Weights of a small transformer language model.
Size: width 320, 11.4M parameters.
Architecture: rotary positions, no biases in attention or MLP, gated attention, skips across layers, capped logits.
Training: a variant of Adam for these matrices, 525M tokens.
Each number is 500 + 25 x the weight over its row's rms, rounded and kept within 0 to 999. Layers, rows and columns count from 0. Numbers have three digits each. The size before them is the row's rms in percent of the matrix's.

# up: layer 3 MLP up, 832x320, rms 0.0451, rows 526-592, columns 192-255
# down: layer 3 MLP down (transposed), 832x320, rms 0.0428, rows 526-592, columns 192-255
# gate: layer 3 MLP gate, 832x320, rms 0.0461, rows 527-592, columns 192-255
up526 106:462512519495512487508463466487481484483491478449489516449519484462545524534529499493500518468515492497540512452533446527491449489566494500464512510513500498494516499509482534552471487497490514
down526 108:506457503486495476488522478492513510492510507497505443504457518533534510526474497573484514502490529501505487559508513476458458455514468509524490514523509457500528498488506500501524489513507480
gate527 103:473492508472503508503480503487476449497494517520542541519476480498472479500506491503499525520531531471482466526498507497497529532503446522502571540523522509472500543477497520490511491497541473
up527 101:503499491472525493515484539507472502510553510492487489503497560451466509449516493473473504463496531499532533478450466461458503510454498501456491527524516474509480511513476498482515487514495518
down527 099:472507539485542507536560532451491520537507498501478471475499513471523526504492485505490491486479496466478502522463471485482532497520449527503485494486499497503511498528505492508520463478530512
gate528 103:454488479533449518482477497480488484464514512515513515527518501498446486485482500513490464538489526507506490484436460510492475471534513474514489511513465466509527483475466493465533512523539529
up528 101:516513441465531505507474462490526548495555481482448467504486487476474502492461463455496504521504489527521513516508492494509553498516483476514539495513498458486452482490517509493547501501539507
down528 103:473526496493513495519493525474526487540509459511507494473479497540480478548470516522503516508487495497531506463471541522528453529498463506482543520480544481504487480517527478505499481503512514
gate529 100:510489494513502497521453459509512531523553479511524476492467508474496488494510493530542525530502494495545472517435509470469497506536476471523514464497492530524524456493494523539494570513484502
up529 103:498522490522513553460515511501507511521478478464535528537568495545493471520513458476505451538491491463515504437463525543482544502484520488502501503498519489497483526500533485513545532492490511
down529 102:500476548491501503536507508529505449515508503500515507517494480542477550489486544502486488531481490503475488458492539492487512508496512495500536517518489520529473529445452477465522494492442541
gate530 097:466536462487515547533519529499470529426533502510556485527501473514458474498522474485530466500518537545448512481526546490508508517495556479486513481509521566462476459481467469532520493481498518
up530 100:499513505521456425495483481503468495513515507530495506524537492484471488474521504529536551461473504537537481495502533539522466502489532540493536506493514492509510510503489486486465483476458496
down530 104:501451491483495490491535485497505538498489508514512478502479488494510549522515460475468527540461513522504493525514524522496518461529470526491521492504506520482514521499497471493472485522521482
gate531 099:505452533547523476488499500525527464548466531499481494515485484494514518524497531524461488526527510483524469511478519468488528541479513521538531485506514492513492547470494515514499513507484457
up531 097:503523529483473479460494483488530477465503502477576503487501467483494520508500486513502507545527435530545512500516492531491497513531505500514538503514496540474517526515454523508517519493503473
down531 098:451481518488499487471458479469508513503469517501500509479498522536540496504483484479519556485503504498491518513514535531514479505474481493487507522548548470501498474497462527490518529519513504
gate532 098:514515474496518513465511462522508485514471477459518504515470483480521530473523482465514515565556510497441504514457525498504511482515572524502487517480504474458551484517535524503475479459504468
up532 095:513497440516507520477457524512528515553470505505471478488527512477474460513528516527508497505523490512497530511486499550445489508512544456493489463490499550473468515471486489422465499502553523
down532 100:530482516510506480513551479475521496457506532465523548481497478518514475508496447516512488530513499503519532485462509499467494478545490484497512517482476482467494482485504536483527451487519458
gate533 102:428499522489557480478448504479485514521505472510489492543475489511473477472513538500521491486457495471454525514486489445472522472533528465496532525478460496461483491515523507526470502505501497
up533 095:506501521517488509496467482470493510474519544498489525556492503569494508466522484516450496511472491514535528503476528481555545505485474468499482494490483517522479498501473448507506518497536487
down533 098:496503513536491507483472515492505515518511513481544469500511504498517500518509499491552484476518547494443463476515462508515504512485497494487469496497509543536502514472505510503481487489539486
gate534 103:479457494518516469472545457455477536515485479501500485538529465509496481498488490510532535546507512456490506543506511491496503504516528514515519482499502506508495498499487535505467514511474484
up534 100:469511561513519512526449570530459472521516450524501499468468500530480497506549501462520521444456531534481544520508499484501506501476491492478464475505502487513512527513496487475502485517512501
down534 103:485502518524460526505522455483525510535483498518473496518499474510518516490467530517534503526515563475545546472534526509526534502452492507480502504530521516469499532534499477486524523480483507
gate535 099:475471504511483508540546490517528562520481479493511527492476494509505501489441516451522488513505482479482463513542470508496499498509485485487540535554544459480468487536509536489505489511483495
up535 102:472457521511428481476519464523514497500524545513496525468464438505474530489462493486522498481515544510460509482513509506525470464483497554492481548487513476477515488522493542493552458473527526
down535 103:524535511520485503512491483516521526479507482482516493504513536479501488484458471520498477478510509474493522491558574489449486531479499562489516481507531470449482520494446516486483530515465493
gate536 101:550487509501499526502504484501514482491532485550526509495515506485525483495465525492500488458465510539521517468506532501524538480477457469534492533487534506447449514507503486505464504520510507
up536 101:492508544548491515497510477480488492523445512518519529546551510511500489526544495483462510509509490501485498504493529480486518503512471520539486526504466514508508503530487496536518481485497509
down536 102:518489493519516473496534506524526470496522454500488508490488491538522550455527520495454505516501510540544566459522462508497466540455507520504504482474455503488517516524539488474512522471528503
gate537 101:461493529484522497476493503477489511539519487510507491547484496541495522462516462505481503500504470475499472487542521523484523535509503503502525509484523533497523570508485492476474509484481500
up537 104:494469538510498503475464495479525499480503560516509466538485556446512498510516494507483472538475482495495546533497527535502490487508474471511504452491517507488527460474455484482465517481474510
down537 104:545507464427504528491529525540467494548467469523535465531435491507476488516500537487496456517474498505479461526492510537467472495494512463472530491524482469482519490540490513488488460494419498
gate538 101:506502472499490497462503500542476508498519468510476516523525515520520459523515482493517517523479546458534501504511488564540535500489558502537481504486503502508491491482514518527516538501501522
up538 099:521561532491486524511478496487491500525513492450518525521489497522475487542487469478516525524503539494481473515464512485486473529445498529514476483547529516533520515477478494521485506487500531
down538 100:536502527488510502456484482473528536520490494500496508498460503485481491522494527519490495492499451516521573502504488518502463498506514490516496521484495494521497494503472544511543504450531478
gate539 090:565501472476493557484500525519481495492477481528522463514523482527501471461531483467546461486510496504475498503500527514486499496505508528534495526529500482486499560496467495500469506497497507
up539 098:517464519505525497494456465453496511529498500501513545543528497451466465522527494502481511492516518515464503533468504521531477464494538485519474451514540467479525510502437519534475514510532472
down539 098:499455539493500468548470477500536524535512510489499535498511495490478487545502512510501459494482451467484491487487489482532470463546499495500493458482536477484486501531512518511529493489541486
gate540 103:482490517477502529454446490451519511499507478493465518468473507476457488484499528524516475509534509492531485487468541501526498492527541516541534484508483504486478535487507556517523489523486514
up540 101:553492544566518493512484515529503453446514496495497507477519505490533505512476480486510541493503476459524503481543503471463548455458497496481505498538519473510444462491489491500513546514478508
down540 104:504540516501508502502480533503479500504516488511512514528507510508496502459493483473448521502508466517498474533526492481476536503488550483541473519514474459515481521465490519512503504488502480
gate541 101:476543467510515504515511486486486522512552492471522499495462479515470547530490516499499497523529481514525477529526477491506495512514500461514489496513497493488468512438477498476469524511527471
up541 103:501520507533458563516467533471518478489527513494516522492500529505465458487480506467514538498508506473474470514497488538510509480490496543528539478480487492526468493522482489490522518452475511
down541 106:518506506518500536491472482468532488523478553500503515470508514471548480489454497515496506496531441532491499534494523478501544506533480517521491478477507469520514517491524512557519489507492504
gate542 093:509509509469460498474538495509498479486491478504449521511490523516538518515459511482547469526443424471510496509491445456497526495485554525554513510524486475529502510525520541531572485542490518
up542 095:484532445508548538469532495489500520477486514487491550484503458457491516490483512471558481541501481494453511497502501522513498535481500449514468519532537489490502509464513525498511465519484511
down542 094:505500537546536469503499464477491509494490501504491532528527511462514496522471490489471512507505488492523476529521503528515510517459541520499534490494430496474490523523515527498514495493511535
gate543 098:511492494546509550489515517483480526462541445476481550542477497503485512507495496523504501533497510531546505506513514518509522558479508457483464513512495484459509478425495505525423524519549479
up543 101:484512506457526506526490480503485520474468539484506459487502522557497489499490500504517492486528453473490517519488526444483515521516504528522512497518512482530476494492519545497504484452478488
down543 100:505504505499497456507507487537477469491501504518509482521475520538509514463496490486495508507501520514450484476509513501544510491468466476539525502472499482561529452457484470462508521492471483
gate544 104:529480528506502475522527492534534467505475495506504521492562475483476500530458509508486524489497460436480499513491495509536500468490492462491483521504467549475497464507486510480503496550479483
up544 098:478499493510485486487512518508516509497474477485488505540494516533514534507466511504542446481505505437487505480504507465488550487461423526544484513515496516449496478489465470478496485515495514
down544 099:459488507490508498504501518570461515514473499464533488432487491472484501483470476496485496492529477483519515497492539517517532502527504513491505520437495484498478441522529509511503494458511494
gate545 097:537449518510478467501491512504431503506532455521518481450485529480485491516517511465511483512495477515528501486524536508503508564493522525506529486494498495530450477515476570503496480495470527
up545 099:450452534528484513526470490504479501550512508526486487431506512450475512503476512466553462478467519525512476485466508488510509527514523531459467531473490527517515491509503538503489522456480491
down545 101:509538514471461506499507486512500477509508480501514494472515473548478532526478551489487535526546524471473516512455483504504475511499457524546471473465502557509488506525536513529513557504457506
gate546 099:499481474455447500541444472492506473486464524536496477518516463479522549488506501510473485478464509473533505470477489459510494539493473559531509485555489446487497537523469483492455524488549501
up546 101:496515511507481476462483515539476476500452476538491483475471517519497506522480507492501477501505507486462479533536493507512486477472517497491484512442489513522508510521517532430487506491478492
down546 089:510512527492515474499525481482523511497460521476548459513532546523489511498498478516526446487464455504483492487506504474491527504489495483496507534496479474569506483508511484520469452471429482
gate547 102:500516526485468447520495484534491509495506473475479486513480490535501500502513506492516499494455488489472480494498518501498467505521549522502540543488476484504545507500507501503494523501540479
up547 097:545489472516465469462505506493516459545530533520494464494521519510439438486492528515483502518532503491460527529524533503494487497519512497534505507493485556495489469477470493525476484510506525
down547 095:512468495508500468508480477538507493497494507494499464500459506478539555536491501479520502497513550530486530502478504480496497492480515522524443501496466533470486499503483512502503529512522524
gate548 102:502472506492565501499508539505514491508523500477542476485527469540491497517494475508472530474486507468500478499541480525461487518548490515506509529496524455540456507509508528472513519509453517
up548 101:501531488504520482526495491470498473515496507497500544493519471486480497493488504482498530484474548481488502520472475509503490516495479448544519476500491461471501477534467493493475494522495501
down548 103:505543533487514504483472521488483464469517512526473510491521493500500544510514532458520493481486502477513476509442508503487477488479518498496524560509498517501473481499512484527474523520453496
gate549 098:572494505492487512503512508551502511540493558506497501487525489511511477484460499499529508550505475526498487516565481469487438510464527496533526475512530513519485503500469497497488522481488433
up549 100:531500485540478493494472546533533514471510492528509498490496508501533453532528542461527517496519489532487498500513500534503484526442457458490498535475466485525546518507498509504492515495458496
down549 104:476504515511529528458505516545508522486500498458477466483526489514460509517463473478508559502501496487449521510523505511490500514484450540492518459511458550522475468496501500519483486521506506
gate550 102:487525479480529490536463510497531531498509524484505520528508509562479498500514488497508473518503497453512504519523531491457498494507475508508475493497481524487535472513502498520498521522480460
up550 107:479453575507496498489519476499485480506487501476470540544518519521495519499490479503505488430503519468517489516459519503454519498509554476498514465551522537528495490501518524550491471497505520
down550 106:534497488525504527546485558536522518515508519529500503514493510523491477482474495448541425486493483495518493451486511527482465487506507489500515505521501530465495524458490522517522521507534504
gate551 098:508515500515503516519489432489512509499502499469486512489543517507504497510531508465500505497496513487510497550498513541503482532528510490488518503471515478522509519489519498490520555489519473
up551 105:527548516481468523466499489493546522490520484492504529496455498515479499516529523498462476494515478512489557519472541488467474514508527475502501528479528525506504507475561475539517456505490498
down551 092:488522479523483549530457489451540505471503473460522549473531481504470496526519476465514480481467496505533471505571541521488497487488553514483503544450573522513479524510522502544520508479504535
gate552 101:522508520513488511512470502528482540514519527502520511498509528481526497488501480498476505545493516504505485507521517496497478530553495487506518498533481541477466462509526491511511508508475543
up552 100:498479504478539501500482492525489531491508524493500463511490477525476504476476524504515487448528441460468435498509510508495511512518468515488525464512526523512484514472502527491515523499557470
down552 104:478500498492506494483527522414513517519457453504491479505500516490496537489497482536507489458467529483478496514502452532496513489523543476520485512455523477496464518508534514514479503486528518
gate553 096:502462463488505541530515466476495478528490512495483507483479491475474518498446498516487463504518499487505510536496513491505459499546515451479514472497507502521492469495544539451482490460498508
up553 096:472474494513511508551522510470458522518506506476489479529471486536503507543471520462518490520542512441461470534516495507548472558496490519475501504548490470501479486533520514511454457462515493
down553 098:542491496496523530468504488456558513534504464487514524474518517497555490526458518530445461509535498466518524498486470504526506519508476517509504542498505495499503457535490485486537511483478488
gate554 103:455478527472473528507521453470471512460498484505486520494510483520497476446594508517539489520477508506476477492511473541507512490514517513501477479507446508455529500514503503532518508504545493
up554 099:537510448537551493502467525541493485500510470534527448505548493447486492524478504474491488502497431553513552531479486515534491515462491441499493520466451500525499513488510504516496518518492523
down554 102:510485576500505485460493477511513517524511521464524515505500539517477510430542496514483510457497474488469463504509507496498510514516498512476469435471499462531482497507536475550486539478483459
gate555 101:497469456520482510472498471506544473468530513511507524460511484484544492500504504471530484488491460483495486480501532527525490521520473525557501513502497539483478552527496479529481497516492515
up555 100:513523520492547498487474434507464501446475483512511475525512497501520471491490505502495502534476508507473495488456521478498530496513523480508502538524460473534497496512490549531524459506530494
down555 104:466552524488507520461503465477501495480514450527511518526470436484504454512514574523530487495503485484494515532483490497445484545485438506473511490556516501468505459511464517482517524484500521
gate556 105:491512477535486510486490505452525523485473475513521514548563537538489508506529508464520494545504506486515464542513507494494493500436545505527520488496507493504505509514528531487513509461537470
up556 102:525518511498490506468524460508444483467541513538498514512550536504492486520522499522493490534499508514506552487563468458459522483489484482488507531493470518504460496466480483463456516542465506
down556 104:558496451527498520543490525512514492499483503445495500490505568512522465520516524502450538471483510529518506496520494513522489502528561490561499421469484529510507476504500516487505531461532520
gate557 105:518529475476493474470475454488513450472486506486512511534492509476511479499528482488521480498477533563437523497530499495477475479457547494512525509446501507505447499497455522511526498518509544
up557 100:490501474497479426462498554503535501537478524524537503469509518479498474499529538577482505530504561501487521467537487485525518465518471466489493549506483534453550507488497488492475519534476474
down557 101:510510471498526509524498467458452481484484480461521500522496513493495505529501542502531466485498494510492456526525507463479505477493531515485488534492480485489508527520500507516497504511484489
gate558 097:488514530521495472474469523493509484587495499514487471499497493521511496481508502490506469515500517503524483516503512507479523562477474473450474487484498525564537513519517467536493506450487516
up558 096:509497482468519472508491511496461529494475485519513571518507549505459505530451488493485478472485489486523485467463476536546554480577509479530531514500500511533475467471515524487547480529487460
down558 095:459509509549511497493484465459482511503514543465534513507508517480476459456506505491547491506469512561494515523502493466507508481508535521478517531471487528501506456490533496511505475506518508
gate559 098:475460508480438520490482494525461488507480492478459542533496490468466534473502514516526497456525520511499499505542567533446526472505481508497501487482494543462530504538533437508481538472550486
up559 099:475455515510523504500509529483500477501499513521511514478549474492465520446500452513533466481471499500512520483522524503522525494471482482472491507502490502452491461449496516456528520480474472
down559 097:531507508477507438479501513554515481519497491503496500462546543492501488531523505555499511472508502477535532452502500548478462477518538489460510539508495493518541513489508504494496490527520467
gate560 105:461500518490462499497513514522471462500480395503503486505506471481497509503530477476525495514459493516515503521427529444512486500534486532499518496514507482487533525536496506520488468489469508
up560 103:528546499515477496506481531494534472483492505493493476478498505458542460447483536427508529461498541472465496518460515520525496530485479497462493504471509515468519529580531453465514502471514490
down560 103:468532507497494490510482527534511477522465513458499530524470526515517535550483464476531479485561502514482438510481518488518511527511506513494544524521515509510483508498476535510541454456473452
gate561 100:504500526509518520493456502528497508482477519481566527501489508500498443566507493487502478503475490545513486498502505477506477518517452488510505488534469479491503463532514500506520477469444502
up561 097:475525515495464497486505525506552472533507501516479451511528533472503495476509529510477461496502534518474526479470517497512552493510501532487472470540471464478509501510513522516510502529511471
down561 101:467476507450527489472515514460457483510472451504487496464513501513534471468460457493507476518507505483500542509471489513509478500477479471487449482484523505482534448507547465485495481529518509
gate562 106:480515534502507458465467519554503485512526537498504480479498523511535516473517503536528476453511527505501469481499498494504485547513527504533509492512527531515512510472511496492515538470523463
up562 107:472462466539486557501517522511495551459483484514502484484508538540472438512476454514478518530481460508541480496524480510508510467499498484560486484498491549478500552492489483493471474503491503
down562 096:544469478514493507512492497484513522471475505521498491515452502495532488468472497521481501515535437446494483523514499466527543488506519513536525515491468514515495441468515494478528488520504460
gate563 102:494452500450392528502477503497512489488492510529487488502537561457483503505480512530499459478467494499504468522526463483523567484514530524518531509501514475527549489485522465504504468526510535
up563 100:515495509490515514497486483527449470467503556539530466493457530484491524498476502525510506521529507473517461518515499487530495539491503473520527473530518522531486495473483525502510515535492493
down563 106:531460506534540481475482468477484512479499480484485484507510474446545477484454525503457481499531479547527458450461446487509514504474505538541529495491535510486515519515561504520538517503514489
gate564 094:561483482528475523481513489540466487466482500510506520505516547509476495435515498469503481544509496483526547474493468492521539495488488486470483505523491427493479468502503517516468527498497473
up564 095:515454496495443530499465510515535534455449516475530460497535556527520530481521529486468497452524505524539508514528502509524455522485508482507542477507487497516527532503458539482485526506522494
down564 101:481497518497506506495492504487485474504510468510460474508486465450431503484499479508570525495462487497495479555551455492476516516490525476506527524559493530510480505519506476483521487485497467
gate565 096:490489502483489531498512509510520436483480498506504451501524501515489513465513471500544525535532493484438472501541488533467535538482493501528486522510496492495533474490516564473518502482567460
up565 092:481458477493480512460496457481533496488540485522542490502449547480511482459517510523530481497522518493497491521483497513511491495508505442516460488506481492480510516468567480508489477512538467
down565 092:522533484515495431493485502529478516505512496486521507499464494512445516502454505523507527512555514462511487496478509513472522538483493530482533493453441517508516498472438522474463512476439466
gate566 097:553511439535545534528506479471478521489521508488484469490514512509489473460501489488510492473471548513501519505483498513510495512482467537504470494499493512515534547473491528462531526452478479
up566 102:502507484512510507518504516529507451490484454491472527498491477537525513528497471501499509514466513484512507503490538499479513455492536490503491539490496519507563540489479453520495528526505476
down566 100:515502534513450503505558527494504505474522515479461432487540512514473478462529481492461492515488509473511531486494516545499469457489483528510475490492505518478498502456507490497445496506497481
gate567 103:556484488502510491488474527522480487517473492493461498493474508503466498519498491516559535456538540462499488503515495512449555497506475491536530487536517505469475503440530516465534494502470541
up567 103:488462505477490488471477500495522487520516506511511502533483491516494506482496516494496453535519520474455515469493515489561512494466499498519520465499491517491534467508497492479496493479519498
down567 102:480486471525519497507511468500414465520522517460511472489522495489506552527485494511506481492477492460475520529542501501563502515484453480474490470500476484495460534512498469501474473524532470
gate568 104:516475526516548486477471476507492477484505475540495509475529537501508485442543522499503486498495500464534471492528480521524485501561505525485504547490522501518497534469517517519520497459480507
up568 099:521462549500505543540447495481547506514530531491458504476531533528532510517507525509441527564511468455494508478492478491495511471510472513496490481533492518505499485496524518495540488490519513
down568 102:485525491509521500494574499504439495532481475477476503551490465473483492483488496554497542493469481469514478527452454507523519522524492537492513474516462490511503503482513496465465470483492479
gate569 099:522517500486428516480507504499550451480519533519491510479506525512532475467537454458510476467499470524499521524506494459474497489499512568546511488498510479488534468525492482437498445486473521
up569 103:526483544520514512454435457501513520503505507524472499474507446522500493500504524522506487480472521511485518490525521459441498489515501525557495536528546486479497541540496492453508492472506494
down569 099:517475493571502465510521451514549524518516498527495472469455532534532502526542497531483535485509527529526504502489468547482471494499503508457485545452512468502513482529467503492463484482523504
gate570 105:504458518492503487542483535508501459499479482521511503541496492512505519469476489474490483533508486517477471480487499515541521529496479543474519484560507511488481511512486503532528508435538507
up570 098:507463521453501511511478555463523496505522476482492507500508513463470450505505499505536502543477506517484508488509485471463525492464475484520525478504509534463526526467475500548464467492482525
down570 102:521509515465449468498488527496498483538500538511493491456483473470515491533468488524506512513481478510520446528491457513488494491569508490495497513498510547512508516477458437472523495493486486
gate571 100:499555488439495515504495526470526524481479512486513481515532503522504489474513506460479521433522492488528450455486483524496503500466478473523492508493510494555451493485469475491500480491476479
up571 104:450493491478539476533479527518462487485505510541514517530463478470513448501532528523539533508551484493487461476493477485471521516521537485499506492450540512470539464450470500555513499480486488
down571 106:496485486545497480508515503525486505494545506528511494493485519474514482477521451480512491504511494485475468486509492489458507524527521501500519493481495526527495476509490450522522468523505483
gate572 103:553490470461486493530555472501508493526524507525506462506527510471526473503507495499544466490494528515497505526460507518469485532490497501495528459500474517545452494458484466542465503504547548
up572 101:507499505488517492490490505553490543502505491514511496495552514480471461480546509495521522481501470517524531524507482510482502530482502489519489492470504555498479451489528477503458533544521446
down572 105:507487481526531535520484518504473469491475524501449480510500518518484476504531505488483522488505484514504473527521502527519532528486517469493435522477514522438516492485509534508477515498516528
gate573 096:528479509495505508477480481500461477532542524481477468500469500532488510480531495487460484474549469516521493426531533526504525508440509519520511494507500490484484471467547487484522464485506523
up573 095:504487476514511498528493502473499485510554486535492510480481476468469520503521497446514525529482475488465515480521502496487509466485467571492508533510463500473495478544484508504530501457510511
down573 096:527540541509492487484463503490482540504498470520450517505488443498521508487528514511505496468499488509547480492526518509504459527494498506504481474547496457496507505486520513441522492510504517
gate574 102:481487477482509509496517458517487495528485526474491467482544537470511521509485520470470463482514512479489483516501471503479471514495507515503544505520497469506479469512517513539505485464505515
up574 098:507460478538455495506551469491531483490487504524494499506516483481498474487493491447530516470532485507475516538498514499528502485492500560472477460552502512486485504509472494520511474429491491
down574 102:513498473506475484525475503534485518509471529462507483495565510491452518480480499477486500498465501494492511511521464458494537459492511495512504490483459481493499503449500528479543515516505498
gate575 095:519517486508484472479493522517528543472478472513473477530488475504536496531497460535512500505460522483522506536477507503515463465443498481498540516494482488490452523444464508502479535493517491
up575 099:477480482493503465477499498485435508520573481525511505472513524493512515504491484480521524512465516510472490495484471469513494542501542485470512509489493555510503517441489463463439524500519510
down575 095:529562525498503495478471520518498486489517541445503504508454498530538501509525522482505468493506497486511528531534481519532475497482497485495492486482533516509562485510472499476469498511529514
gate576 100:507530505482526540468482528504493489525468462517529492491501483511572538487481530493458539525540519499474514524441503436462530484529528502517515512515532489526454472511528536544509456501561485
up576 100:485468509494483471523476545524518488520528460511495471521513518491514512518503491517487482511489527512476515499502451491542462466470486523496470511500504469513485486530516498501523488478489534
down576 098:501471505519482474557498529443523502531480496509504538542511498489485536516511526461509524503450488524500511480545492489506539482527526511488521495520469499513513553473523451486514509530491530
gate577 094:497517513521554517490519475553537483498540506472480441493521537460479500484483516565479499490493533534500515495490543540530553471485497486498464498516487560495503533481531471485533499491478520
up577 091:506536496584493508472505509497540459495460528487489530464525505476500467499476501493445570516523495537490485534521515509495468492493447515515531494500468477479522498480485485500531496505440528
down577 097:469493562536486512496498516530512447553488499515455527497528475483503525501494496447501511525471477509491519525500501527510495508472519480505526505506515534512509488539553469493480503496476443
gate578 094:491482543500529508487570494494467496465478514538461514514532491507486495491458496517520518489495530504488481531472507508516499502485507489566484530496494519512509497513512475472521458478498490
up578 097:477505528534490511459492505483471468504480482472486493503516478463497497424524515437485460513500519528496506532469514505464522500492525565538472473526535493515483457478536462457518497520481497
down578 099:493510443479511424503521497485508461459529538500515532531506479531486558510484500469530527502504488489513526467481507509513497458508478520513522493510485535551513504493483473488526457517493495
gate579 106:544509424526468476475529515511507517498489431488514493536467467540472502505519471511510478522518530500467500549492501532540482491491518508512470497522471522493521540467481514465526536538556480
up579 103:502478537469490490474483539485498523465490525487476493532482502465476507511524511525516542431498469508501472490435534486479483532538549506490519494536555447448469484497477570541454484509518501
down579 100:477517525495541526463492464474528478475478513436509454479482493506480475507498530474504433485480489513499487465495555502491513508506500515459506521522498490537530494496511540479477476475524502
gate580 102:515553489503479488497509518510463495460510484518489448478493526519472546489447495462515539515500432534505476510560517534492470508502480501490531459503492516498451509498486492488459507486483476
up580 104:507480507503503460486498474514473474453501509532568492487475526494464474491467493493513484519500509503504555536491505499527487498491521490485484522509515542534507498503508497493481509557501476
down580 099:508514537501487476450474527514496487505521482508477517511526525476519502530463530480492451516460469503550485527529540491494461490505551460480505460498500504511566508507478530493547471471515534
gate581 106:496499519514497500497496519485535482531513502546479509526495483447484505520526509498510485494444487527495505469474493489530466488533501510480484495464501527459496473481507464530487500485469517
up581 101:458498518489487466503511521477465510540471500517494514491516468473509516498495509489488486524513546483501504483489543504498503483467504515479515478490517522497518530521478487492528490515553507
down581 104:474525499524455486570467512491511506518509517512479488516488534527525519500454466511489479497458545527476515527446498494476477528465521499507538484437471530451509509492412513512537492492515490
gate582 104:505460481479465473470519491536494519468496482471522512513520454511497491498514535514513482510547516483517493489499468497518518507469515496501557513519506513514478487491492563486509499510457538
up582 100:419505495484495519507511442466501528514518504520470488525515505474489482491508512465503479488535520513511488534493444500471511465491535485452498481529523485479538476459509502497532505493501449
down582 102:505550512499473497528522530534508496529515502503493549486479536504487514488503516491496499510495527485477519502484519523451486514491506495514487516535502465511453516558500496466488492527518502
gate583 101:506515480514507482483523529462518506505479485523532482555499479486496505539448510471492511506502491508483500485482507501543486501534466491525501448532481493503510467529552531567498529494525485
up583 099:464515528465483535480476497496530482471517518486562518506506523489554489501531505522530496499488495501554463458535502530506496514514541548504495525502512496500488447508542511525467484506473518
down583 101:534499535543517492518527489497528506496530530486505553569512533493488474451522511469480511486496505528500475477550446521494524485497525485539508467505477481469539501482535501535507495490511487
gate584 098:503543483549435546461531512465484510490474483480531518487545453473516484483509482462530495509536502563551512527460508519558475504505509513497502499517490505512499471515494556498492534490507520
up584 100:511513493529516481486467461489500464493540482531524493496527495485502524526480552491521461481496524491473503507486502522485500515484535499496486491496480474465528520522531534469564485515492495
down584 102:531508501480499554469531509488531490479490487443512526510478523488489494511550509473479508442536505500540524524507473525510470531479572541495531462444475522484521499539536507516463522479510519
gate585 106:534513481462517508504482504485504449515512472498500511489480488488494474519538505460518516536490488497486456532478529493454492485487493536514501538509500495512495528499529497503498468526486512
up585 103:506490489484521481541552569491474453527511463485482509513493479502451562456476494458492426463477502484480463472457533494542474543509485518503517450486509493533517465496531509469490471520518479
down585 105:521516515501502514525519476501484546506475516505466500480495493510506521489503542522490510525516513472499497498514523507496512535502516445520510482485514503528470475545510494472524487527473497
gate586 091:521525525514488471438494505440513496528509494503482475512497514506469551518519476510486533497484485518514531517528491532519506468518490482498476497461481464547512546518472533464499518573493515
up586 096:508490550502515533505526494498461482485491516564510468485526498486521518538484515475519464477513461566506501532535551524499510487496507513493469520468466524473526479514486528534478519487493483
down586 092:509478472496497530479515503502510469516523565513512495472474504478483513459522483526514497484479513495562474465516505522479491476505503500512498495471491471475481560499480505475550493491503558
gate587 102:464506476551515502493507474521533500505548485531486493542516504510483506501528461508498528490484473498490480497475492452501522543500530478499542488530505512506516479554505472482439504494493512
up587 106:502519483482507508531480498508521507517535518485516502488483502538538503500503461526509483460451481487499518503506454505509490511475473525508459482501545495512509547508488483556488520478514483
down587 098:508489543462462510520449486504517497459459483522489565488513496490492480508507437505491477515502451476479505489476503500505492489509468523509530517542546429502478508488567499516491509500545487
gate588 105:519482480504537524456511482534517473490420479533473506476483554498510479517538478562489501531496493500474462521495508544491542513505516514503509481490530459484479522532561517510494529463480477
up588 103:504491560490510507500515498484519504470490476514495510517494555509494534494513480480486469427535476495515483556533470555504504503422490523448495515542494537504531508499517502493503499515453507
down588 100:488508492465487533510510561481497485494508496506502476483495536488523487522492526519509496542469488480521500525492510441486510515517478548481514486515460530471527507554496502463473503535469495
gate589 100:503464508524478452464530524490502495545506501517503524505516463514489511524502457496483481506487507471537454461473520524527474505510527561516481530555472453510486490492495500506485500536495560
up589 100:478509491498497478529528494525504501479535485536521508462510480494480507448518481510512479483473516517492505500538528491506482488515502560492508506487522479473539501505497536494493471488503523
down589 098:455540464469479509510530486489489499497499495509496504489541519498462478548470497502506512484490499509454456469480489430450539486498541477522506506488481480539480533518451500474502533516476512
gate590 096:501493467462517514486490525520461465454493464535450492483536516509485487528537474438480487503457453523512441525525455535483492523505479497483464539520513509448485520515490545472484449472499506
up590 099:481519529497450535533526501536501520493506476476501535514491498474481519466524478528479499521482473515488482485514489532524482502481491519532537524461479508470515521470531511469532506517509503
down590 100:526455548464482516538516473488537506500544534457474481488486508504522533504542486515486474523492542526486486501488454496524483503539539439502496461500524471494492533515479502501543501521465508
gate591 098:486454508530462518499522554535505496458545479503502445474517446454486491539497508507549510491509476508503448482505501497509504541498448484515486494495468537518493517493503509466446484486475490
up591 101:507454503524521491510534514485526539484488488459517497520479504490500465473530492498488516518486491541478519559514512504491511535473497435538493510476471498481494532450508535549532506527474487
down591 103:500466479503521530537509532534469516460527483512491514472514504477465484483476505527523510465534505485500489546532454482525467497517526561495508506488464527494489501470484461525487486461549510
gate592 100:496481496476498518537467523525489482484457494516480478554553487501540498484504517493521516481558507499483459467544531488493511491495509473487468523496515534507551498499510445552508542496474471
up592 095:515508553470524539504512482522501463454518496480506544474454478508484514507570501479483495481487487502464521529478521496520475492469510519504495491465506496455494517499488493481518524550458511
down592 098:506500527499572477495514530492544514483507513485489483501507510493511488495498517483539492520513462505493486501464520475494482522472456462489488510491462476484503485472520579480504493520489473